Weights of a small transformer language model.
Size: 12 layers, width 96, 3 heads of 32 (1 for keys and values), MLP 384 SwiGLU, vocabulary 545, 1.75M parameters.
Architecture: RMSNorm before each block, rotary positions, no biases in attention or MLP, untied embeddings.
Each number is 500 + 25 x the weight over its row's rms, rounded and kept within 0 to 999. Layers, rows and columns count from 0. Numbers have three digits each. The size before them is the row's rms in percent of the matrix's.

# layer 5 attention query, 96x96, rms 0.157, rows 0-95, columns 0-95
092:456480518426496532485505481515463492519517486500527506479536472542506488492462522481536495497501499524502473480507492483526492487486475450523483524497484504466521498433491496464510500507516487513503507492458526434483550544478481506505479488507543533506497532520524448527493503478492510503
095:525508496482517546497475501530518501470484474543516556544500483473503485505490483496451498506494493513523445491491490516498485456546498491561492519515474482457451476494483464522518531481520500507467538486437514530509506498484488470498493516466465476491514461498504478496459542501501508514
089:500497497533497526523507484495472516459499517504456491456550506542499524459516487470524478517513515493464524500535524483499484503489469456520491507453434554480522480505519492480495504494482478519469478466504461461448504492502481456522480494481487490511508506504571489514499512517511471469
098:510527520499495496517521470504489465529464489472492510489480507501525486467558541553514522506515489509487522518462485523466489488473476526483506500563541539574502511540489523511509508517516500469493504555491474547518488483497488513547467511478491537499486558490488499504526493507510492492
109:534508464513503469525461485465513480477498487520495471534439502497506547511502471496514515496560497498481477464528501496534464483507509472519537485492528463500502546477496516534458542489482497503524531464462493523477527533512524508510485445505467508472474479541505511509481484463473515498
112:495486510481438452490460497506517481492515537458478492516503543475495470467491523499526471487498500517517469468543481479536516513482465491547475533506498518480508538505514474506544479517509570526523503448515519491492510493511498488475518475453482493517507511523527463534479507511476462514
131:534458549514488525515512463485507507516537522521464502496465533481533482484523471496510470460493496502544510526544477478486529543522463499502509480484469493459536568487527489488517491478520537497498543536475506507510515508515480519495478523517523499524514544466502535506528520490545494514
129:510518518488487467477482468514451473463524528482491479546517555490494523487540509529453519506525508506465521466542460503510482482515444505484469502499528523494520469464521513529487457515501483477528492522539487508507460501503525532506538488476501485487513518510477508473485477463481459457
109:530523509494532460521517506444512487527463496524509500480503545474505508493518470547513451484521478473504539519491470511462550534519538517478512501516466486490489493500522531495535466504487486530511516521486452475519465489440558498508548498520525519509488464495508510464512498510484510511
117:500500497439472468533554467490510479466481487551499494521520551482471516448505453481524496508522510533465497488477464496479490526539500494511479503495467507498475493467530540504512483498521497545487508489439530498502505506469473506508482503511512485530505532455551526514524486496474525502
104:532502500510511538471533533500510491465556495511477519523517498482502477484473489480466524518484466493476503510489486470477499511482458536499549475465531513524492485512518481467476493454504499539492560462483494475486530512518515516478475513538476427478516509455466498474482502503520538496
116:548461551524491489462464493486523512470506550480499442498499490504504486492547499466486484481497490526501516477509490467490481499461521505505503494543516583510492507444519493508452521516516534481479502487527504525503467441518513503466492473482478467500504522489495500526488509498458514488
116:500456430487495555491500505503483492552500514494513491500520462502499459503518492501536507495518518488510495484445507466514510520527520525497529495468515498523467487499509498519520473456530490533540469496561538476519454466493508508518460492483538535516470547505523499508496473529496476501
124:523516484503512451511529504508479484496451450519557452507512510494492494509518511508465506467514528509530527485450514534468506522500522484499526509482513479485526523504494472470449503568509518488473513534528501513490491479563488513479547490484457492493517529442496509496496501499497524528
131:528539452500515495525576527517500471483506505504477506508487516552497505512545486539539517498534531527545534518494500495483488513501486522502519495512493473534512469513476515506510470529509507536474492465538490513511488480487590455513523520511481487507516464500525478506528487521485486473
119:455519517511505492519482467457501550499470516474484476484520466444476474540516486491524502448506500483486522536482493507537438452465519502496522481485461508474502508530529521483498546488510474490503462472492514493492502479514504474507537503441503502506488464486472525506515509539541512484
057:481505467541527517510492531515504502521464484503477508470479485515466477526491477527490497494493494500512507504502508495537503492521495504532485487488445537506491459513441457483537516522518487485483536479433511502503545506514517484467474440494534499477476478533459499532477474490513450545
111:470493494470497498486543530530491485546542538511537468524513488499514479489467512487562525504501489506514468469522533470505531569522484495513497472491498511503489503500458508456508503489520469560488523515466509477523502552512502496530490505474539486510515475512439474506465484498477497498
112:517526482540523462521444474520515506437456480454462512529481496507539503473559532509497488503502487511508523514497492553511484482525525542538496535492489484518494516506491505496495504506477467468496515482496507499496426479511469542507507484524472512527529521487465501486507457485488479503
115:519511473519502459510510538487507518466488454502500469479468489508550449497503504531467496506505521488509503530477512449476540492494487525458477500535475505523483525497528486519517470497476572502517446482554523487528509484476497457514522520500524520522499494495463495463501475516466486530
097:463481560465497484491456526520478497527472488509488518483497530509507448481540523541516477512467493534510482470518536507485475495526495475513503513492532459476518518546495506522559500479505478503456510492498499500576460498507471513478496509482476513513528506469468506541478501514479523475
089:504500483504506492508477510504451537447514471544471442524518495554529492493482482474508513513468486497550515478509514506503505546450508506504508521545456482522472539481498481503561517524478488495520472485508490487532506521492466493463506502498528523475522517496497501568519480504516530518
112:493529567507508525538489512503516508533516446513484499522480535522486512477505518479487503542519496466544496461498495463495496483530481456529516514516502555473501522483487493501508538501479509485486490462488484540540524504481468484541504486511510533461464532525531495532545517479543514521
110:523548500458474476520509489444462515469498542534537485489494483481522533546463496539493518491529489475524469451521467554517454480502515523529473508518502475504507487520494475471481512468520513478489498527480468552509480498505519512492498488477533545520501457502470485521494513478493506507
082:504500547540480433464556500478516502482482476503511484475489524504505519479534509451488474512524519493521486474442446517506508477497525450530496528502489524526490498546451508501460527472492500495527531487481476502512494456507493520485512501527498479497509479494449530494494497539471498528
104:494468501497480456485559500492482462495500507508505475511441483548513487512481500502473497477542516522531494471469488516490538495493527476457510519500494493516523482506500529505472544499506497472500492509492454454517500477530473526515531471512521470483451434488455474447494493503511515466
110:518458497549511505481497489524508523473556478502528523503489539504548548507542507467476477492478504531495519527454518530449515501516492512470504502473498489507471540462528457463498477463524530543491517477532498536460504528505542505490484522528504483506501500521497535494502481473524501529
119:520476484514534477493527555502490482498492502466473510480459455473493519511516505473509513488495461487487515508475462538540497502547530518534507542456504452525499525436487517506528531515499454496512502492506512493494494543522499500454512524512461538515532513494493447521507528523478519503
107:491497491483494511544524485515524513486446531523519516495500519517499537551480515528481514470482503482446476517509488546505514521512500486511499491483491463502499527510532529538517488495476479499494487536513514437497514554516491507545538487487467529534533514520489447453539504497447488500
120:536502514527489553535506528549479471536534460539502511465487476488475512511496455500512526477508501512511473442530498507483497497546476453463494507470505519493485488516475548450512505468546502441513486534487515535518502509486501514507510506531499540480506503467511496490503483516489544504
111:517499466446503521514501454477496463478517500508522471491501487543487531457504521535536511522567470493489534496494493503522494526455506522475484506516537504481510471502513516501512526485479520491452505544504500514504434498469524514487491559433517498505497521514503463515499509467473500485
117:518512513522471503472528480540456473506479473546486497484528526460537497502514457508520490489445508482499484524497525491559535488498471551487485494512485468500488498520492539487485570489555464484495479462486490483477563515477527484510519505480526494491485483513461521503485495504509502520
170:464512540439436514522553510488519549488535512494543514492493493480505469497515467487465514506512502483479498503501507508526502512518497477499451553492509495512524540515504508511504512504490514467482525511474496487471521527544483440524502534531498516531483510539533475504479528535537529511
093:455492472476513505501497503547518528491475477537492530515491485496429531483474531495520534499530475425513484482511506507497489470488481474476514549491537537487482499513506526492522489484507540518463529478504467535479492526521519518484486473449512497510522512519513476501500531474544545516
092:495553498498475536538529471494480547464509548489543481507461463474479491498483461470496485504483517483492478473526520501508481519495466463486470495526551544496495499537475503508498485517493474504495519509476507457458504468525449459531474493521506509530488508519510506521497450525492471535
094:480497509542494509471526515494508502493527533482503541492519489546506478493492488477500497494479470473488497508505433483519469526505522537513490501488470503488487487472445460461531432456520443484489510481496469480499457495512555531474497508545486524505504478489467528503493471534488523517
088:496482470541543496485511517488506510436467456499509495473490462515492537536490500497545486502454489531499513516484499479493517498476484462469536441517475484478510492469518495524499500500504550532538452505496484515524485519487510501503530484502479500503566550470489485504500522497550513472
080:471476489498492512506525474540506523503504433481508469510483470535493473535517458497535548497491504449487507508521519563512502496504469501455495530486468481501482506521511483496548505497494495481478561490477508463477540474517509507517507489452518516489510554492531492515518501483550480478
096:469544488532498485501527493506479526491479510489488537513481499543470474488471483499498504502522480469499508526493545502500510518525468473529468514514538506467455517508497476465459504509482466535481532504503535486452523537521507513535493462523497503491548508457542484483430513536476523481
108:517508486494515512465495564526518514521506493485510485434500477494516471494498584501545516490476525454472471506516548485523521474493505529504519485483519477498476528503538535497505487495513485496509496512513502527495510486492458502532535455480488521517513476532491506507577487522503540513
103:524528461523509495475448523529477435490492530502523498478485513518502511504525539538513500504486525502518530543473541494472502505491519500484541461525521478483509484496528482519488533474471496516491480472521527528500500486505515554497544466456488522481535515446499508494488471450464492473
109:495513497508489487478531524495520503496501503492532469521510462505496459535518474504489526522525513504531529515465525501508482492489478479507462531477491466485545513482473481502430528514525561503468494519515525497435542511542452466520474546482512476511506492505505530516492525471475461511
090:546530466518494509547549509518482469526530508503541519573522522491458513513478495493472493477512475533501484510482508469522490514508532481489458552475478483471474461478484542494514507526499472511510500491502536497510507436503504513527517511509500508499538505490515463552489488460531496485
114:517478496474493505509538510521485483494470520502490508541463501478449508470484481472509488527495498516524510471478505482535491532507484451531521448500442497482461517486488501493510496490509587500516477449506466463462504526491470556533489486474480515503505504493487515477544503481468483499
105:502486502513521505502458542547523448515542477475479473487480484542509543534508530508487476478530468529486504521506480487471465501502481531547517481526495473495479505481490506537500480553507548485507475472513483521485504481458518539516512463527480553483518491477522519541481491473479480507
102:535534505516485502501514504531506508490483481527441468463493479475506505508540469517482443476502484501583484498519535505466520492517492538499504446535500515494535491506485493538532498494465481529497488558516487513511507502518490486509486509479501478514559489481519537482516455457488484499
095:507497501508517473514482454515490434519477501476524501496519523483508509536479489469518487524440471499527508502491521484490532493507508516458565498554488489496500500502489495468519512475477493508570534493509494494545494529492546540469489511454517501492482512467485457463522533477486504476
104:518514463542525494485518542499485504481479486528523557474512494530482504506538502512507500462489443503536494490514559468498511470510475513476501466496483490500467487515492499459505467465495505457484486507528504532517556490441528483509532494497477503457461495530487526476530490473477479470
055:479506516547506493493503484470532510524504501533483502526514504466538521436505486485528497497463450519564488500491501494481493503505495455474520508525529512484507489484503455486460510474482534525475501495515480487548474479504482528550479535518461492510549481495473539482491502470486505558
098:471503497448487536489485561481495452503489507523476526461498521513545488484494487537465506531546519503481484511512446508490492506486508478496466531497457469507503543524528486516449531502491461458468489530504505480470506513486508486545508522486511481566493471503513517500493526509504525477
087:519483506521508508476486469557479455495446469495470534535525527473511533530513486496531491490516467473518497487484489483475513514514466557508499464494478478540482498447544460483520525525505487518525501509555519525496485484489531515522503488499455489466493492472446501489518481511462504503
096:492495435480507479469516509503462485483480517476452519424477495476513510496503513491498514493467532516522516480511509530507526465475546515499543528528505458526485508487480556530503494485492500498502491501556477502489470459512544515490480466492482534472498526459510551504525512488496505518
096:503476513478511517504531510505497510490520532513520502468531511509519493502553530472529520512535526544542526524433508502478438479487497473516491548501482535503484492490458498496490438517508476482477467505496512466491448528542508543512519474461496484502504474482509481510525506504484507546
088:501486497534550572505438509494496451498502504534517493517504471475492481482547478510545513453466499516515512484483461466503531494508488499481533471490514468490473471499472531472476472495500517458551512491488516535473530482484477528498524479488482546501503494470499493495462511482525485476
099:477561474473495517506478503526526483537497564522505495533536533514482486468512498516484530553479473439493492475505539481515490503524527479503505502491509519503490516487504520537551499492516537464507511486474476513535539528507484477544486497574464488514500509507480494502480469505521484493
107:503506524506502563509530518509496462517483506474497509536504486507463465506502489487481535514532500493539451495492483506501491484504536514523491460462501484534506457540449516524493488509503514496476543466481481460465528513510473495535461528532549494513470451483549497503531534502485512481
071:476519523491501513493498510479514449495546551504536506539530501495491466493500482480513521474472488452522464497502575508511473477456540478474491455522529500514501512524495528474489447484476488522480522483491501537509521458497510507506496486510512485512515447507502519512474524436486532488
087:509490531507507491479502547495517543533503516480506505463483481473525469444525489458487506442500472514513496556547519491538505494461454503480527547499528494485517521502486519487520474527484541417522501477501516513509496471523523468490506506474506493515459479509490500526484519482512511492
093:491553492507537549453507477482491511460498515493529545467478499524494484476531495472499503473492489458484513535479515492517458552460505449497501488526479498527482485501539500479477514500515506500516479478478516532541466485486512550488524496499459488517460517482460443494528493511511529504
085:512470455480507505498508507531484501526504503536511505511532534497472476486498534481485544515475519497495559537502531477533478528498527506501525453460510482478483508464490562490521498510473516542509480514517468506506501461482537502493478525483448488476439545462508526495514510516532486480
103:522473506494536509498420528540497481542520513513485488514477513538516497452484492498552516511502520494508489505481487503529526480510519484506494504502525547511471457552501521505490505481538529502471529541469534532497532513510473518492473513477500478472495476510500481509546528512566463484
110:445527488480478501522514511550487494464514492493486494504500497508505515521487492496484490506519456529511485447474475502531531550466501436511505521506505483515513480517529507497533488468469554508486496510452495502515493522487511508529517550493470481538547522537498434478529517532492473514
106:501507502500491468538500473521525484485516507481502503486518530488442512519516477471505511530551494483445485496503526482487500551509482498442509501522533509466425489502500505467501466510537509500496458520501478473496497482494454515505486520516509503529488460511509499441491523556557499502
094:511523444524542489489468453508518545540479498456495499478506487514520492465495507521526504476466506536462504517506486511536519487463485463501508465517497503483480483440497493499522503497495507440544498475497512516511507471518487538504481506508547542460533513461498492463528490491524530533
066:482464497492480501513521491503498519475547492464519523552470514523549465479520513493488495506544497497492520513542523533537514547537495491519471516490505508507491484503490472503474481521489537479513492539486485485489451490518503503519460500478490506517499549563559507513487507538565528494
090:481536490461480514468451504519511523518488505499536478517534567529472526467495489490495519506525529515482512460487521500510511522552471493518506521477510503476449492470537544516441476502517512429525478484517537499468521518524502488508511540494476499486492510491501496496511490477537528474
069:521509523516513496513551529537490497501513529481490521520502502535516532522554459509494497519487487498513481498498510525509512523509491497511479483481464471550494488542463514522571506529493504524490516502509500504505495492514468563529520445516540466497525511538441554476509507501493532526
096:528484499465472491549439472487517506488507493505508502487485532465543443484464485512492497490477480560479491551429478469488489522492536523478492471504480509509538504506512481477499522470477500510544500492485538473504505508484531490472476499506493485485491455461482532499470492505540493520
091:530496499477506510500498446498520507527511512550488455514552530548538523514489499496518497502483488486513492466475523457459478505492544506509526484542446507472471507496560499520520509476476464526543487495514506515521530515516504492460523489532502514509478475485500537486500490446526541511
088:492535514521521516507516495538486542478518447483494526541528549522540480492493490496487495483531495502547487494481525502475490494540533512523471529506537531501500551555469519513528470478535510523508537501471493497502495516548517480464491510542475520476484498525475522459484499494552495509
113:485499463468500462480494507472492564490538482528536511496495520512523453464512495476510485513524477505473480494443507533496522460545528504526494500487549530484532517534528475474503476510496473519480519494510494517574519498493501484487467499496461504499528494515520458518473487507509515558
093:530479509536530495511464509478529479529492487498507510550537493468466499525477541496495513495508480496482458461452484520514481551516496519530503507491555507518438520438481491528466542462487498503484532498495512531517469498459507505497499523481471476506505498505532493496477506503521527555
091:478499490511504520482503499507439493505437519509490455491485504497522535500469487520500544486499478463492496498491527523536511465517498502508549480519546510499484429457498493484482533505446533463510531534518495538555476496467518489500525484511492529483496456499466502526487496516498520517
089:477513491470534536499525482492439490516529502484491503490504516533475499539473509470457513520490474489433501495498503521508494459487447475482488477476451489445525483505494498516476502512524532490492521536526481504509494499500466535450475557503531471528498539505485511516489524528507459496
090:532486501515473509464526535512527501496499500505510520467508505505518464451488506490449499521536541498518507571500532474510502531491441540456494514487482430472545499460505495513511519501501503511536473526520468548465504519498479493520494516541490494501476511506522515528469513471493501507
097:492471490466529507485509522531454464490512532491489476500488452479570504521507530468516511539498536435501528518475517515473508493474548510488490481520480491465492507502500508528539489532471482520496522507494462498522505491476528478474478487524499457518500465463477494502567520479474498479
095:483479510513518523466515517513568474500515499443503498499512513511526466465523482532508508489483442518484509494531506510484494536464498431503514482515501498512486486517496467519493555494470486460490483484524492503506458512489482483511492515485488550466460546513510496467537500455510447506
098:500532484488525471456520515509510491434476519504491471494464525481513518494481508545490466481466486500501482507499530478456517492457459528516483494511490473518448544446542497569520509462473499513507533504518515548516503492508515520471520550480494483495517512479499491481527497495499508530
098:508519472487489532481439531513501459535481521484442495472453516507531515507503476537457481482456508481555514517502516519535502467486499528489478523486496493510509478509473479463546504525519510502524494483486525511510509490458512494464544481522447503461517481481477496502499465488496458472
094:523469499477494488481476544475506461512511503532504463505509513535502560519476500509491527492487487487495510505527469491495433517473496440487512469524460484509507436481542495480512499567515485515534517472505529516522545481500498514513466464496493515529509481465490486517539474522500500480
071:542484452521546489468520510488507534534466505490497498467481521506494496493504488524517505496468463511502487521468524483505506503478509466487529496466520549529490472476491551538462511479472534469516489461517550506485499497485535536450469518534526509449475495471476499526497475470503508534
080:510560530449514490471503476545500520472460541500523476467522501532458478465491475515509469500532493511500508531506496517542455515467512493517490502524553492492530497533523503494507497479505531485483484476471533508428539510472507540494503503475516504508492478476461490487534528484477492484
103:496521530492517537512491466550507460470463521516524514460505502503527492533496519526471491461460524503465524529480525471506489494453481535500538473479491490513472463494482525491485519472479503495553515465501514481481538474500493517496523500488492501505506489524414549476526494503483467518
083:542556490528496526503536491516460530447464493506484520465491451548519495502498441538500481480484514494497500485454486504482522504529533497477488515433488490512528460483514514460487476527489527484539487464511498496493466487503520511521508494464490523466480528470533508515514503470487512501
097:512507500509541534532496488478538529516500487504518484517528501505415517521506493517503520512511490464531491502528485500491452523468483487536499476505509496519551480490521470523464519524472537535440508482466505522504485531475485507504547476515501499554493532478540502513492499469460470480
083:533530462491553511558464469466502467490479500507557487493493497498513508486468508517519449485527460492489476516497470482499495527485501532547491459511484515517460482519495525519483516518493542480507451467480474491471494466465494475507487506456479473479520537507529461491513481493510472524
089:497474492497502463528509477487536559445488533493509488500512495477495455537437533535511512501488513532561486455481518484503501524494487501470506476472485506501496466505507474525472498444502528511499483451549465504480486539538504511504474496512495452500494483503478480501517487500541514479
086:492462504460492536513478503532491484446505501518501514506544467518495498462520510509509556465495473565474496551513498521499480499557507455505490505457517510528454481551479547529474494468490487512501487496457500502524489508484490528494514518543489506527482498490496504539508501469539502504
064:487465494504494532473528475541497501532474457475484511501473509486483497495482515463533542527478523492505491526482487493485520541540507448501490484473512474488501466524553528490447493496513501515504504535493469537521470510520528515505462477488493467479458466427524497541498489485480533488
088:508448534550508512502531491511515476498507515470466528518512509505493473510502499510505501524491513466447514504468468499503541523481538471529515513490475533541502551553506502525497462516475509487486491496492508514565453486499529500444455497502519482525466501463502504495489452479532490494
108:475455507480508514513492481468482523457471481470496486499500489442525502501454521500500482458493505509493507522498494475490505525522498426523497460445500461490454513493518460532490448526478509527486524498543493492518457525509452502521487504465481470529496485453495498520497491469507490518
103:476523514495533526488529505507517499526504536495542516508530530504526526506551493498457523498514497496433530519491487466495480480504491524537506501475510454525546486460498518481504530505445511483510509518478500466521464504487545494479472523475440505505466494525462538510530472481516518528
101:513502481466497496463463511519495441505487507462496519459462490487508488517424484504500506526528548506510511506487515462525512510511502498487470536522533495507506522526503502480513493539486496509514521541505529494435448503532527502510497515504517491465504463511515447543523510498562505511
090:463460505487497470482488492520501460481504482507476525520480509521528495479480510517506560500518486550525496491531476544504487495463559493494495518505525468514472504498466511489475474520533461522470468498463479472448510495485500505484553479560535515518504513502514519464495523517493467452
079:487506494501541515496500539491508478478514506454484523494521497501424505476564501503469527509510490504524496526531484523480471468505483474548466493508504468488483515498470530492535505575469492452496506508466531465483506467512527524491531488502447490489512494516508506461472502488466519527
102:533565515506495478492489446539477487505523518486429509519507481526506527483499486499521560472526502504458489476508498485512478504511509536516534487497479520478461492516488507495512495476470511466511501492518484489468505481427487448490516546509512515482515520497500514527533528490541523458
# layer 5 attention key, 32x96, rms 0.136, rows 0-31, columns 0-95
067:494512492481461517503510473508530532480557525514477511530518507518451511501451487515467532509541521494507491493511475503497488437482501486498477539473503529506525497508493511455530505487511528476498470509474552505482501513545528510452479525502523478506476517531485464559467531534531521503
090:494448531500482516502498466492520487492497486471488509498536479524450508472579521482496509536515507496519521501467524466512537522478512479541486513504533529484525527499509549526548443487509481453456474505530511480496490490501466465485528466528475510485472533496516499485505490512482520518
090:482485521495492498507486496500535527492507508505541476536509490501517478498495524492468524493482503492458517546456514558482500477523496453456541528467473459503528511545525496513482476503526526475480517516493515537515523463552481510480494478517525471532530522507497495477476475474554556507
089:500495466495539518521456511492477523513496530528504555507464483508543511452532497474544468526502494506484510482501535536500544480517481501533518496473513481502504488477474468487493517538447438485506498515511475502553566541523507511526531491470490483512507507505511478501473510475523522487
101:474530495512497524497422478497479480531496504497502496489493536487536512451506454534481503478531510512526480519508504503514530506489515471482523504527540482515453511514494511507486446542473522496520536497525481538528504524505514549526507474517509576503474505486469475484491443498504496518
095:522525434523485501481509472495525437502518496540519554470508523513538471529471498488486473554470494566484500520522465493484509475550522519494473505506510478528515481511509516504498522523474477525516494497501499513514498536502468510490515535462504514506490487488478481474480449507494558485
096:463551503446451507500470529451518535507489493510507451515516514491485508485524531499464484444474519535461472488498521499480480487482496519498504521435486527508504517504473534509466463487511499510548511527493533496488499467502503506502504488474507442505448511524505501517470512479515495459
109:469479467515499519525533473510527472492490485515542506552540483538534535468544482531501548518510478488505518488483479499484480422502528487485493514485486534484500487515482521518493499502528477523483487502466539517498500517537523520519479516492544450483469517495549452509518508515468503499
107:526504551494530489484454529499478509439477490522509489490497486488514543486454471517552477504469508515526485503482500495512517493493533490538542508530511464501487490494516493498538510482475491470553512485506436512526472492494504515484549489524507524471501460489462490495512465522550544506
097:497507502523502532501483508527548494449461562500490517475486496528498498473502530523525490515496464517484480495508468505511484529442539510486506488516493510479456514477529482516497532472501526458544513525515528543535498512518527536500491475475514477468489469529508548495533473518554514527
099:473466494504552524503477518512441521493475490503462515467502494485506485529484508506505504508475493490449483470514501515523501529518519503507543463509482461522519540490496477516502501482483561496501482487519453499482476520468504479541451455461533531457518505513509510482515536515441525505
096:477506457506497531479523475527516544481507487515562486462504532525468469513488532492511467537533478497499497510457510514445482533501541501453493525465493459510511460480507520478522498487541489495471491514492449529499538497519492504502477478517547441521500502484505462507471499492512501505
108:506518487508493485479542498495506519498479517457500508524513482486507520519497524450454496546427489508487493532539485539500504474492461479511449523473509489475541509523475491471480496495535518499499494509498501495510521538471515477494493580455502482502523554496532482523487530517512468524
106:460454523504479520485503505493507527516524537490524518509519516499476476500504503509488534511510519505455482464522497462490475457499462452455477522487486456493510502513511535482455492505542509496484518500483550459517514499511526470543505516539466465552492467552504483535499531513528496497
105:470489513466456501503524489492520488515505537514462505527490521490474503477507504465528514539545502503478474510518488517533491474487467496508471505460553501444516510542499486491475502481540507491441497538459543506461538480531488513543498536497514484511494558525488516513481536469502491505
103:510481512484465513468521496540532497529507501521509530539484501488486467496490535533495496514485533468491532481555441534507476486494506476491494528478493545533519554461508567508474509511518495543492481517505505494482471501542488503471473520489489468538538489515474471522483543512507490474
100:479511528463463522490506484481516514470514498506506518531510502504459513487502511515469505517521499483523469487553492508498486465514476469477471545477558476476546498532518514475465492493534492481456490509499497469499509493496497485521542558524478470539459518531488428507484514505516452499
090:501451504518500499509550462492463552497510517494512510498485488537430513520494538462460502519512502555503525525475485505511498485514449468522491522494521500462471538529493518514523482481532486503491528503447525507496510506501471430461513542523523476514494514506500480519516516497490481498
085:527547500497527498470469451485516465515473495515495484456515471502473558483475471501509494464523495516557498484466515487513519539499553487471513478520527500483481529495524516522511513513521502498479530457527468469489491498525485450470498459504508527490511516508537491474501430524515494519
110:513489483494531567480475512494510522466484511489492489494500523540515508501519550504467453511511457539531538496492508482492522553505487549527508470494471500488482484476507459507498462498464533491518497493517491481464466485463477485477503489497502516475496405481477505507479462506497517512
094:505494504490462502485526526452528490489530506487522546511516501520476491472473497502491520500548519471491467494511506535501527506491485488475474495470480533505451500522541497539515510469527495554500489502505490525484511497522528470529476540464502490494483420522501468491437491509556490529
111:535491513531512503509476498509475511509518456511474531485454497492494505539478543486512472460511513469484521510489509482480516531527516517512504478536491514501474479505508487502511489440474488559495509484488450508511475536480549512488549470417484477478508511495501492497537460484468536509
089:485538564486515466499489497565494516511491524519526473523499483503517492502471528465454524480497554498511482502491534502477509480471537503494530484498532497521445519512500503488496492510492461500473525515478483471505521517525480528473534520529530486488531485528465480467436499539499520537
089:492498483512520536490535531471540443552533476509496453468531527550522514484507480523503512533483510478496515521500508492480501522462511501518482508512508557462475546492494538512511483444510518515465482544475511510521527473476532503494523472515518540501527508544479483508501531504496507487
136:485476489491467535556541520529495508519536524487518506456518443503479477474491557510466549525532499497480493495518503532495482484487472501495477557469508494500496498506468478492510506480548497516476487516474539493511537503492489496530497549504554466544474503493518478510493519546507491484
123:523506505500503496501483499489481486476490446517496455481515518508520559510504458493514470496523524479484522477520518481526508504506521475476534462541503486499515437469507488513520514490472493486528509478540486455515448504511520564484518473454482553496549480489499504502520464525496543503
089:468468492512465521517519485470462490447423520533487458514541497513505468509472485524475464483475539515517496448466529493482532479485490533460497493468517514506512477479534498534476478485514484490503495511484500522493534472493522493460492507471495516520507509504538542470525523508467488536
099:507486513502450488506509488502507490498547483522494529512505479517489514477505471506428522544470453512457459523500475534468456520460495533464517519474500525475491504496507513479512525513517459486433493509495555504517523533502495532548500489529510469509518549504497500478508491491491471510
091:514450515540505483470486520508486503530501466488510491518545488483465500469473471463489472429508480498520519513498511477463519518505524492527514541519532495489455529480478459489526502480540512497533523510485465469516491500497541534521486481517519510531512484469477516470479459485500550545
103:480494513504484469431462522472473554525450516496484503495464502481500517528492465514513495538487533468558514490489507508509496499495483513486526489501487485531506477479506470521489450526479524542478511493530464553487508510481518472483524489467492535470506501461477520521536464482516546491
099:520491491494485557535477533477520511542461499504476518498495514516552528504521461535510495495466485513511501471465478496512521535517521490563514486481459488481469504532527482467544488516485503496506516488477460491465526512502536520542501460513523471457527521513519515560485471493494484500
109:473517484503470451521526472429529525512506504513478506531481489524449513532519503482472532496522532488482497496510489502484464488508527464506506530500514551526521542548533456504489515490496511488472478558509523488540510482485479466477489531484482480526460524538462514511525500505519486486
# layer 5 attention value, 32x96, rms 0.217, rows 0-4, columns 0-95
102:519514504487495489530507539541527523525523490502507487501441521555521464492486492496506533489519538464542511478516507459514476470507527466536524488496519509507497525474518468494516474445475483495473494504514484456441491493478507475506495485478454489533492502488517452490468525518547478533
094:548511513518512497475505479506521494523478513468444493497512526463508517496470518524468533494500493461530480521474469534497485487541499483517526488512512445488511483496534537474466442466487513517503535533460517503511532476531485475539510492504487466539462451486502503509542465504476479513
105:502445472493496498487471532464533524510505504468492485469496537486512508504469465538506545477470500497513495469488484494506464490478460498530543528512486501495524561515449494468466503455505511531469470477498480484528514530531463516487470523499487484498464501498484506530548510464498548506
109:525491506440475505508535500484497485504503471514482474547455523465461473527515515486493492496515470484511457526502457490507503504528503489473543495514539507503496498527499431535469528524487450506533468545523499494470491489488473513500478474509493498486577489529476509487494487490468524515
101:518493470505485479488495464519525499472494495507492476491521503485494482538541455476486516469524463498506471483499457466474491502454511483478498457436517472503532506506484492493449471480497517517510498528487493494503544568492513509502547514486497521466513487483523448534450487534460500519
# layer 5 attention output (transposed), 96x96, rms 0.21, rows 0-3,32-35,64-67, columns 0-95
083:480467492518528521497534487517474481496496468526417464486538546534550482492486504504492542529533512486492497494483472486505513498462531518497523515460498486518441478483499507491481484524501513499512519469520460494461479466536466491474464507476470510517492493488517468477532502508473457481
087:510564513518488488451504514496461502520484543480505496443504458489500447503502502503490502508534494514519490489473473482588460530494503500525468457460493483472516478493466474509514530517499506534501495505482478563541494515485491520487525521516496491489479508531488497538531518484479501498
092:496489512526504517447449477495516522517511448488557527542536485499571468472478483456497468511499503497509472486482499497452506517477497497505496524523502531509505516478483464498528491538521500485525509556515520510488486507548461488514517491499490485494469516459537513514534512467540507486
080:511542460492470525494493498469508486514511520483490475495515471476493518487501499493481517475485468480510477470477467486495489445530495484491496514511480546489456462507494507523516524550564489548496517521483474537482481457516526461503568506479508478490506498537464503537515553489515520521
123:465483514498512502461512538530532467491496512511479503488515493469505517513481522519480511481470533546513509458490477501480534538517521467493539483513508457464507484521514475508495507530483450518503525507518498440509473514490520480491449452495530510533521532440462459486460522498507508476
124:493472495481469489491541517501507544486547540516515520487512459505514468494504562517521525518492516495468477522473530536494540504519541526456487526500461465453471491487521549483523481480486439485505473471497513481505496523506459510516479530501475505514489487467484523520510508497491499556
134:495484496463500467488538486469514521507470489488527519468487523508523497479520546467533494482508528505480476491490490479477500454544515474456495560493479492510509533498501514486495509503474525536503452492571492465499503539514527505460516516504489521507502521476467495566494532506446487476
134:499475501487541503514461523499521450480506499536531445542520435450453567488501506544504489512511516525519516471498470524465467520513511487519473462502485518512486473525479495499468519495482480468478460499504458507481486499500494527540533513515489512498535481518479492494497496520491460508
095:533507487500521505489495499527524503441501525485517486526524451472494463528474521548462489491500528501477479528487512501521519537450500489472507505512485511492544531488518473500520512520443544497510484489526535539532484497527560483527464518513490515493517490517463497513456468471489539524
078:464466487526464529511533491478530519489505483491489550466478519483517445522444526499478490486449511477484510492556501486488495500483505480493529470466492498488488505503483468484529487499494513489521538492529479489476530482477575513535477474522507513498528488489499448493508519546462529511
076:532483526493469501541487479509529439495538446513487446513519523491486506508517526516571512507516511504500486538485507505511513489522502527502469515444519500483490533503500489493480514531516516522491508484495507516485488483506520466506525556529480519536527504519562472520552498477497457528
079:516478523496482465531476454526505489484488482488543482517501492461505483511550511525493481499489489468491470533508498519475529451504512509449504444500544527536506532490511504472478532497518461483484468496511489448479508507521556548501502516479493479499458509532491506497540478486529459474